python train.py --n_kv_head=2 --head_dim=64 --activation="swiglu" --positions="rope" --bias="none" --tie_embeddings=true --init_std_qkv=0.0436 --lr_head=0.00453 --seq_len=1024 --doc_mask=true --steps=7953
Each number is 500 + 25 x the weight over its row's rms, rounded and kept within 0 to 999. Layers, rows and columns count from 0. Numbers have three digits each. The size before them is the row's rms in percent of the matrix's.

# layer 5 attention output, 128x128, rms 0.0908, rows 51-127, columns 0-127
100:533525452486486473480477575482477506550503499489516516495546452523487504479545499484526479487488467513440508495535519500490509462492523510485521511477495504506509487484504488496470472503499501456474494507499502519550521480537558478507543518502501533475478510537449524510472525514507518504534504503503491484503487494537512465546475487538518480518489490479576494500460474518494518508489
106:486478484452546529447530475497489529464505541512507491505496512506502483487475528500533539491492501551519456529495529510519493497529523497503448548462528507506476464488488508510535498481514488518437523509504517524461486485510497447482528512531497500574502529510498534463466494475493480515529476476497467482494524467494506464502466475513525495463487489507495473476507518479516501548517
098:511486485503520424526514560530480530468495510496533457489487475461507514486491468494517477542520496462512481514506517485521523472498519506503500531516494503503480476499493500500475483464479537505488485524525495496505469446499449484519492505544497477473506484500441501509486495527524489511519538503515464500489476486487529521488464534578526507488483497468475472490488493503441431504503
103:512562523520480522511504489501492519507494478488495547536493460480513472509486484545512524487512500447511484507490489516498507478475553530507485464503486505457480473507516460441515517499458464504489483504489521491528470485501545485510525522446495540505489505504481473496495488517442514479482526469519518522513458476511520560497497543541490499506441517503485494485509477519464454523471
112:540483487520513532503504574478562487531538494531469515482480499504503480483506518515517496515487479527494515525551480467545498552487467461474478504516481530524537513500502471494511475540523529505440511531508500478543553531515462497513519469510505509519509535505537515477511517526476506499487465535500500532502525544468481504492509457513467519505482501485495488467496517459507493530515
107:518502471551511498477513454490509552518498497532558541446495523533485495542495474470525512512493545512528523525492459473496490517535496489511495490483523501504512539499484485448524472486473495506493490497501507473484504468488492504487446474520472470509545487531514503539506525486533481465486494487529452528478525492503492518490471487500476464501504500518462549484478524533509518513427
096:483489506549531478465530468556460527543514498533537525489505474511553486525507538470540498453484476510477515465494473498493548467533523514539493479490467517487453528517512503508517502440502496492473509515520504465484486469555476509533468524486506503483482477478468472496477445481504532501557518459497504509475503518500506503500479534525512515522498510510474481494491499483521504500479
096:474485493532503520497509472478507524505516537527476536510494525497514510491516521455517513533476514508463505517503523500556496505499493529490513500492511522509538481527500499468463479534481485498537474505538514457508504565541487504522561516515503478454493548491527504532476539530488486507532512551541467519506500449524491521504503497516497524523502440479507447534514507499462455512484
096:515521506482507474481501487489504499478509512536502493501425483536501514511511496499501524516507486496447490504547490519527498523504504458514511514515495458491466507551489513479497480463523532517527541495495479432493506533510542530480466520544508482520516496485500489513517504501507517528446507532492491532508492490518486525549508526525471486515496491512456529546483577496548522456536
099:495464509531548475547492475508503533506441535514496541499530496472525500505520540505479476510509507531496516480478526523479522495529497530525529510528479464499507514517525495526525503506480447467518506479482513510481503515483528520526535509519520465476497501507556503539469539492539517521506487484498568546521514529524498534528499485551538471503546533508506488471512497542507487490469
099:493513497459495516515487494492515461500486522523454520472460509553484509529522464484505534514486522488506513527498498528499483488506488545490495464474490457528501505492504543474533452495476522505508444492494483489460447533503516546523478470519478514536483511498521510523484486504534503468571478473514442469451496505501480486515490434486521506534494538488498522496476491523509515474478
098:484546531472482490482462477467510531516508456481534519480490516498463502512504529495467520485480518476508506517488485512531483501489529502505485520531544495493488515519555517495526497494479469532497521505492504491500506548484490516477526483480530525519482531500437437537483486487518539528469493494511474452443489496522433487520486457518455549499482465481491499498522481487525516487542
108:494495529519466481504525454474447534514492510504511508531489485494531505460464523512489502490499456536460485487531485466506524486491497502513507536494510519502495508489515547514485494524546484518545481520486451457502487514489495543514474468514543500440518484567523512462435501454490545522490467514498487501535513505492525480486506507446477459492497509513473502488512510502502529496536
098:501463513467478526495468530475538519489464509453531501471506543510474500503535505506506462523537517471533489502476512453500484502528521501523477507535541446483472492519487483533470497523496490482512493453543539495499557540505490508504522517499511457505509475562544464545485486478513551521476484485511439465482492496514460483501495498500495492505513504470519475506520524490492491517522
104:519511509531489480517484529455511491526528511508483495484457498477498526481528504482504493498462473513553466499518488512474520509483519504505503516476538452525453485530480501464509472508481487563502511490517487484490490496486462507552492525524513498526498540456467523472504468488541545546558517472541527505537535521522497506549501506520486456524499490490507509470471522540478522489539
102:514487539473450513499520473477466496487513498503497532467517500483500491472460496508511509500475463510493477486496502513505543529512551534457503459543525499486512480492506519536471470481472474518515466486466549478516477521562554507514535487514497486456488517470516461488524538579505504492477486523486497514494530484515520499459520487466518517510489532475492482487466523545470510502515
108:518512514542471503560514470505523488501459495511562479469489500520484508496487526520455537494520538476487499541518509463500498491478502531492487523493516507528512483487504508472474493487476455509540484519481517527488454495500479515525493485539534490508454520501486496502476466489485525503468526504505528501508495471538529490554524435504467511517513517468507462477498498521498539420461
093:503483541514532544528505501504506462492511440537496474455485486541521546462499528484514478509516496529520540523484504520509549477514490530538502468512505496487480430502505458503504544511505488488506482471488576512501508468511504482520511502493487515486515505475470478488457484471499500518485496511512527508530471532515495492480497489513494467498515508527517471503520540502420522471454
102:524496470487561522504491456489476500523495501555484517488467490505474469520527522493546496500527486521499486541526531489514488481473480553501452491482478502533499468468572487492479485479483504489492515524487512535498471508507496515523507476527529456457528424499511510473521521502502465507545497524506502508522544509516509485522472486525527510534477483500562513497487486513532480530484
107:495468516505532456546508450495489511528521486491498515527515451477512480508502500524495474471544478495487499502492487503515531493464543513551434484510487514504473504513499510535561484485518517484507490500530452487457482503510512537510518531485502497483486541499502508496457533498479489545517499506508489547540532532506480504497471492467521533507504477498548464511478536475546449490541
107:483496493475498540470523503462487537502507525491492513544472462489470521532481462479531515485513515493508456538500543494504535523536476501488478486520506470464556483508509504521471479525511534496515481507528468501456506531463528524535508515470496467481477499518497504463463516489493509495534495517466414519480526507506519499538519499511475539488482470480543452491470512512460486498524
094:539524453535459464532490560501548523486523541503521505470515550508507478494536484498511474529498505482494496504534512487502536505521489487508542488538490511511519540509469511476560465517500485531468479523479493489524477509501521529454520512478486497513528475510534493456530489516502509499464487510475454479492444498482543535471483536511490493511479529509515492476491527446505525486523
091:512534466485541494489512503502509500511497496449507514502488477486497486473481529440536502497522476507502501488508485493509455514554499501455518513513469515488507519547485575522520500520494474482448514489525502528476500497514479539453531525495542467501482518500518489498482514450525490516481492463511501484492544514517460508485477509551508520454496493477483515463474552517480496481565
108:523471490520484506443486465485472496494526542469539458511507490497468511482492506501482454480484474510483478500516508524534489501562518484484500448498446504518505501495560497499516472516500432477450481498484503534514530529495494563535499480489533523496505467537517510504476497522484489517513464506475502500483468474493490452513500465542518509525485536495528480516485472467517481469500
113:512507514484547485512529526496522437484486493505495481500473483496472502527459472521496498510463493482426514516524493512565490516487507520541488519501515496469491492451511505473484491500531492486505501513519444504469547479483477497504487451504501522514519512525489459515537474520482504486503519539502544478544569463482447482481492501471468521510516493487455517507503510530484519518537
089:490511494489496481498479474519489514470500492489512503533514488519503474472515507503503469490507491504460507496491491503518509518496486498541487469511525516502498463462502468501557466514552490461512475536498434518491573517479439500518510497505475504477417517507499546500455507504482473526510501499520482550488455524501482491541517464518531495532512523501522465513466546511468510536480
104:495525548492503533505495500527499494483490488482466443510510473515498491507473481462495509488548458544435494510483495492539502503541504486529488501521501493490518502478445507484504475535520487544521457480513511555542482474515507520473483505501483546481492483458471532486489523456474484539465525503466474477496516489488461550522454539490489478515492507496479507472467514478491533507528
100:495461506479526544513544474516513502511519459514462514470457503493493526472516532486515462511513471542517525541522500528555437455547513488490488497519508525516489497486445461485509499499463517530476526557531483515500505512473492485545546534502523489479481477490524503506521498513493522527481507493474492443507522524496508513484491472498496526487519501460476540504543495484502460519504
103:510511501501495518539478490465475501499561487485514516514536495493484489473540496501535508529498539580482460500520475520478555500511504502504497527469502464481523515449562491504503516481461445502485508496520489525488523460531546508509475481520460519470484498490452491500519481527453512510478468498499495526459480477510526467479518474475519482513523493531514488499491484482451518516474
090:481500534499513551538521539480513448522482483529531455495482505495525544494522489468511538458490514489471507498508494472500439458501513510526475502466500526514505483473516489505474506495519523519514481540523455508484508522492534492459474503553482507510506500498499503499485525529573519466524521509498484448504556475499539491523490513475483512510540508491472451515529477510495484519543
098:468503493542446516472469522491512488525513494531533454516504508506490460487486500502490526493529530460480516518493517516569458510502512480522534556487523481522486518510537449514525505471493494544482505489517500529499501511500491459499515493517477497529503542502466515487480501482529484486515465485506468481549514463552497458522515490511499536508455458487493503537446480503465468504474
106:510501508540492502491477476494515508515516463517483528438518499511492502465520536521477496494438481527526538474507492494506503446509485441500472504476492469533473529472508447464494518484471502508475475470496459547516460472438495496483517529473493486507526491519509545472510482497525535463498494493502497483520485500502539485543503508461497476538506457504508492522524474435491507498503
087:494532496493447496534510519492489498537518473465521487504495464457488456508517468490509452481506477471491516471445498508502507533551509476469497473511540468512511530466508487513458479513522532531529479529488465559504491499518520521499493480464476476535447510504484554487522513542549492515471503476528466512529544513477490515500483533489487494479484504501521524478473473484532508524496
104:509509506483554481470532472509459516496476502522526474504484481471526480480498471520503532508526485531466550478532529476497473547495479510506465486507528497508446509547479493506493569499510519504499545536497505507503492509442472485499498522532451486476482529481497522505484507472511516467483520525475500480555512492480482493511464506517454515503529546520504523529480490557513538492475
096:480481516511471486505504494502428475479484503513506496501432501487492531431486494501496500511461492511491492469471501509494443511501487519499505483480503517507554529545461511500513483484486455515479467474503468503438546528505440514499533482542497519508471533447476525487525484497522492458490475506456482480516466492486486459485498526464515503521495533496502504542493527510499502495518
101:485510482497486474492483518478487489502518485489531498510511474488457500500542518448487493484483505471462519516522477488467534487547486518528479453542526530497521549478526509486535476512505507471536498510497484497491499493545537448461517484519481492478488466495548542546457476520496496534486452496485495526574511520480482518485495450486520487495504526479471544528490485498494542508481
101:515498493536502459512498478486503502534487486506515512455428514510522508503517491489516531482461499543520491531487465492479545531529539497478511517506520475462461519550493530535497525527483530479505487505506500511461472526476516533518498529498518445513475507540542457489464460483516530532530493535491523465484509505478480486499516488555510495500443465491540509509482528519511520492493
104:465532519522496489519478492505444489477521491525467512507550478535520508497479491519541485503483521492492493501473505500513528482486539511505516545483539493483542497494492490529510519518502496508500466479467508484523512506511516464445504503532509545516530506480502514533493509470488504516472484457509471580453465553484542454535492509502520503520472456484491494556532505502461482463513
101:527520478480504528535455518536464484492515483572533523462497517543539460469514496514530527477509517492513506511519490509498522498486501468520511502444514518489473505493497426463493462527495483516497490534496521479505525441520471510484509458502533517473550508492514555523534476504489532483534521482510503495483495495487510550483505473485549468476501518530502505528495498507535509487487
106:498476508475497523514490510499490511469470506488501519509526509526492540516504462538483491496478506517502493492524513520472499454495503505521504505530517455499474491446521519485549522475543507451536515422521465506524500483442516499479494457504538511469513506536450489531512501474492520480542489515505518552477463577511512496451530506506535495521493487481495478489531503500518477516489
091:507465478465505501518520486473508468478514475499510467488543483508486525508490532548521510492538460504522558504504545427438493487471517506519485446481465524476494498493516504509502488528487512486523479503458453497483499546491508538541507517481510459507490518524486515529538510514467503504514501520477499497482474540497527508515516516543466526528495524501535485489495543514564491484506
105:470518513479509486494497505522489507493450475520536467521476489523526538516539525519484505509537519506480502455478531525525478503479478490478462525509481523536535499494462500521512484485515532524509461473522464500490456475465512520497491476505470509502510490459472505487540517460537507492461540485497496446558479485512515476458474501461533516465516513467490505453566518471489517490504
114:492517510501499480528489525504526552477517481479498471512511481448538504483471510526502466509500487521465484493505462468509520509493488486490478498495448530511538496506525493475540493471484474462482484490532464511486460452481506473503442492493469492466521520516439504540497497509478531466493511480485566511506460494512525502485505529485504525511530493472466480525521439491451460534489
107:470489479472535482502491463522538497525471453500496487465490507517495511507542513490480515471500525491472531468500516537537478510517504497524545523525518512530546475482456519513492508484498504497477518495457474504499482506498490507484510524532464508498457512511426469522517508484462490498496519503456500525476504532489449487487495448460512511487502502419488493451527513532535476464487
085:506529496509533511459524536507497488481518523514498479513472519441523521464502507525474487527492454496550532505495488517463468480513509520530491448516496550481476428498498514496518505538514469530498504490507527528533475481481498525527470476478501550497491498502486482519478495464536513483489542486492533493540494497522462512533485534565498467525497512499477448489496485501453495503473
079:488534499474456537496514506488518515527538486538513483549523479496484476500516512458525551494495513517531452512513473459476508521496493536501467495504488466516553462519501517493512479468477498529491562538522533501546467463507522475505470495500474465499502477472495493505513443499489516529445510489534483499520512484510502506489488486489488538558507490504558483527499492524473482501536
099:468527517538549507522476474495481535496500474518521499465527511503486504467510515531528450466512552471493496489554484493554508469523503501498472505519487505516449515517539503499461502457474520522501516516466463511471489507483528512453480503516507517496515512490461486514514502542489523460484521485465487496511477509494496551540484435500462488503503569531503508487511470514480470502483
106:480468493474524537538496539515535508514492512534492486461514464469469519490460498470525501475499472510455449520494530498498507543480513528490550428486485485465522482510512509500468486521521508498496544515526498514492504504495526503495497483495493498550479507511454496497516502527465484496520540511493535449483543486512471516543496547487493502475520520494513458511471510544555541509512
102:497495506471475514493492504487544482462524484534462499495507478443504498515518490544511507490505520511500475492468500480475494460522510465512487490524558503485493494510513490461508503500470515505514571480523516572500534499451491495532518548481468512545491487495479492483522473562481486488446492478526500492529474539504529464476485465481477472503545496521479510485499482522493548529491
096:536531477486477513489525504533496519508472496530433474521490500507513511513515522466575497504496508463500498505521502500500481473489464473518508486542501502526511491501541490501489544483492489483504495524470478555489433499454487458496492467450472491508521509478512514511562503453516494493463513547507509488512496489488548551489538485495470502527460514533524492524472505501524534494510
089:532540459456500458528495500513483480465497491495519501506481460481495494552520533475516530474497491525485489518518504499522500521522503517457479517490467540506504519522533501442513502521516517502496498464464424479520502491528528514557495491521520474486501470520495518484452478508516547463481501472529500489540505514507472482559517517463508514477483496551489500489470499558506503524505
100:526486501475494500526465476517518466477472475519500513452528511508474468460518470482535528490503560490488509548502527489476473488480535533514456483495524548498482439505514528484510478480473524491490490552488540486438499468500513507492491534511485494474461468508499502485517486484500505541503510473484468499476498513479504475485468529461545527504494472474553492513523489487465469491457
101:515525496495539487433485523535496464483487460524487518518486469503525502521490488523537500489512456529495492465488449491521524483485510499479498523478520490482468537494552510484436462491498539506480496485522518478530462497503564534502533520549496525510456484455457498488461482509500491477463482494503494492496469465490494518511527517520488489517450502512488529463521478516463484515516
103:526454507479481466534507469505439485509474504506527512492495488507489490468496489542510495504504493467507495477537499488435467501539478558464466454505490486508523522476505521489478506500504522483494481510511489533461458486498519470498497496498525513482523488551477484496523495489528510508527497463447479492493489490444500490493479487442435533504524545478502523513513481523498477437525
107:504501496532506508521527493479551458544486497476466506507492502501520502540514519489482481526487467533431493530513464536562556469500473504521466529505483487503526508464511515527484509533498517480488478515527493467497488504481475459502514505525536500505514538485506502448466511512455498505468544512538506507551507501518496497480518498507481491494504456478473486446470503457522486471540
099:494505491528489473471493506491513501490525488549486516517465509536510505518531517517509508498521459516520461492525525487551448480461439444511536490482524491540487536511539534484507498568530516474475492512504485508524445470500511518507499486477496520481508511520498468490501525466564509498509522533509533530527488514508528489488525465483539465507488489525534548504491539523491522496496
102:521519472501496487499494500540491500524481494525516511546488535450510468502490480508483551509531491504507456514511482474484524492509481496433471484487468523512538494506524472489493502485506542524487477530449513486510477505536467456505456442493482507447506514506517525526526496542483478483504484512491457508468540452465503524516517467517464503453469522543518495514507492501480489453483
093:442564553499538497481510467493484536503533453491471473477491455480499473476496530482516493478495484492480550503465481518516478496501499491462507497486519499503456448488478515506534498498539472503518519472496489486541530478481518445511519554485502476482532504491455497497507528529489478515480542522477495487429491468485482494517472481507462477505517484516505518535499514506505524486527
091:522489504490493506482447512531486519475464536487458514480473486476533491530501474509509524467511501533524508492543524511490492505496444504488520498504441474482537546540490487499518549509469531511486492470505451466526525545480481517466500491494516507481536519504513516569529504486479491480497475516532500533492492501452490496519534472523435506510514492519483514506484476499555503476466
100:491508520466502511528463470507435503448529486527526497489509515508537561518495509474466490491478529477518513512541469481497541481456531480506521486545560484528511507504461530507501501487505529499504495489476497491482541491510475436478496496526508513524506522495472483526499511516512530483510492495503489569500504457504511471496491459471546507494514500521498507558548491491530534490475
100:479492469501499497529512472538514521548458508505529497461565495489479470522450517498526493504526495493494501539480464521515524487536523550507506504473510530538501474498511554516474473523481492490520501489469512530471495501475541516483482473476486489545502534498499481449507459493498517532510536478501481471502519429500454444494467488535504522506533488517493499517475485505470534506495
106:538518473461518485501503485498505509544492498464523473485522491510494510510466458495470477494548527465480516499531517515499523447493533477473543494500464552507472497525511484506474512502501484467442480496468522506477523501509471521482531485431516532479466495475492499531503486478454498521491530488540485462497464495467514490508516503550507540499475504505467518485540514538550502462503
101:537495500497550472470519486489530493474532473497481511456512521511515472485516451481550504511470540521542513493531481489494493496526521476491471460489456486504475510501505456460496518488472484549455461520495484470523459501471540489476512513504539505489475486533501467509526476495499470505443492484471493497445496487506523521475472502500484551528502471473489512550493482517542520503478
089:493495472519466534500479539502509495506528452492510490525537491475507498533496494536499530475507494484548524506491520487498488476516532540545514581476481487449497498489528499526496472504467517502501489521489473508460519493524531539517530494526484479546514448494510500482508503476520494532480550493535480535452520492487524539488511496491551512521472500463489454495490484496473478551474
108:520494512449531466482509520539493531484549512511523492510513465508548521496491525483520453509505484542509475506491514449526461509491532478510470453517472504525482510476519504527492503476479471485558483567479500493496514451469543503540499508489489500497519489507515522515495425478494543456495443531497505485471469486512493494480549488513523486510500501502515492502497475513491467528496
096:505529492506495490492515503504514529555508501462512534501518491445516484499471523487490511490521476563549467472487502488485514507533521464496525508522487505482490473563504513530524518523504518502524527503507476517474498523516504536501566478501477493497502488500494470524538474513512519503529514538450523486538551486458516459524474551541469515472510502494525516482533525484482482534547
098:491492490503521440466481504505469526447522542479461471513473484489528487455523508541511479501481503530515488497511501487469497469493527507523499504493495482460451530484467490477490493498529497499511464511469488508535446494531463534503498493489530544531492514515472505517473451476496444496512489550494505445522456465488497510493492492546491491498515502509524469539446477496513531507528
104:511505509488496542494477495532488486498505470534501484515484469503552538526495523509506545490511516505477536513507478479462493468538513487505471507490493450478495496461508489475463466537505496494481459522492503580517495457531464484535496507497451504488520528494525502502476554492533522484513498536511465543540515487508464539547503519482531495510484541517496506511486526506488536444501
107:520507485479507536477491509550483518483491516494451476496472458510497499504463487558497493534527496502521534513462496559495481507507524503470498461500481510508474519457490506485497520493486510507486475484453533490474455570469541484544480554498483499537506510508449535517500496495474502484451531523506531499494517486506446518517475480493530507502521495556491522488522486477538499511484
090:491513506541520491536507516527468549498495527465487524496490472504506486492532450494537513487497539464506517542467506497458476466492500512459529487476475524489470495507487506495521518466492510514503490535556518451486516517485550468504496512471497531574508466486494490468473541524512468478489539491526515503497455521507519474460501516502495496517468553474459496504545490494510464494520
106:535518509508471484493509436485490469475467498529497494520505515488516457480522507446511475468530521516474507517487493466478479519463505441507504483482527487522490502509506515473501517518505443457515517503512493538527519517479498566488487518491503499498479525500519517547506462509553504458466506497512464544528511499545534506521481517503447516509499486527534526484479543534535532527496
089:487543536513497497494580506483475476508495548512538522469517513465496544486504496463529486507492526512524511522475549507521502495480500497450517478477517500500490502480552504464465517466487519519493510510500516498487522512497478503547497519530477486531438538510508481504488490517511465468481494529529479467490535440523490497500530519486506468480499563498496552537525528491504514533512
101:473520518526467508480513495458483527463514498507514552490497499473501506437502553507510500519478538487501518495474496487528450484482513499486508503452535511514496492495504478480505448506500455539529487499480488508481496503490494534464501496482491476515544483490490482475479469539510510493547528497523490493502529530446537497486511538481545474522538495506447509447483500519457498530561
091:491493485525509473519511501507512464503546551481468479515518508498555517507494508474506492498491538495506506457504567502511504508485517489465524501529467482474524469513508460492532492518496478487490458514520505509488481497531507494491498477550507530495504537445525478506469532478479426551527515496510487524466425503485490479523510483507499525525549494547471507547494532480506486501518
091:478514455534438543526532477486517501522515516509468511514503526471488494496553497499504478503518522475504479493500488460505453489493512525516525518447464480471494516472504460471456519504490514463483477517516484531523538512486480473490515476506517548515497454525507530520505469524474501494514512522492546506495505515460492529522510536509508450516481480490497521555505482462470425504487
103:561525483464502497489511545487523524531541515484504465466518480500523520448486495482518496531488526450519510489504464474499488470542511486496497503455523499512517527525482495471494474511517501491477536481512524442515494486522454470513474513488481518516540481506529533497524518499524511535477473476553472519473483522474556480496501515489531511503510497512507489517564481464484454533530
100:521473499514503524507454524478484482504517472516490497550504488502516463466482499542485491476524495495534514474503504531496539487552507481490490455443539483516502478515494444477535496467502519524480493532478502522489512507483526525516526527483532503531495523523551536498489503501495479494541481433552487473549506486476516474493529483496501495536508541508524506472498473482541447471482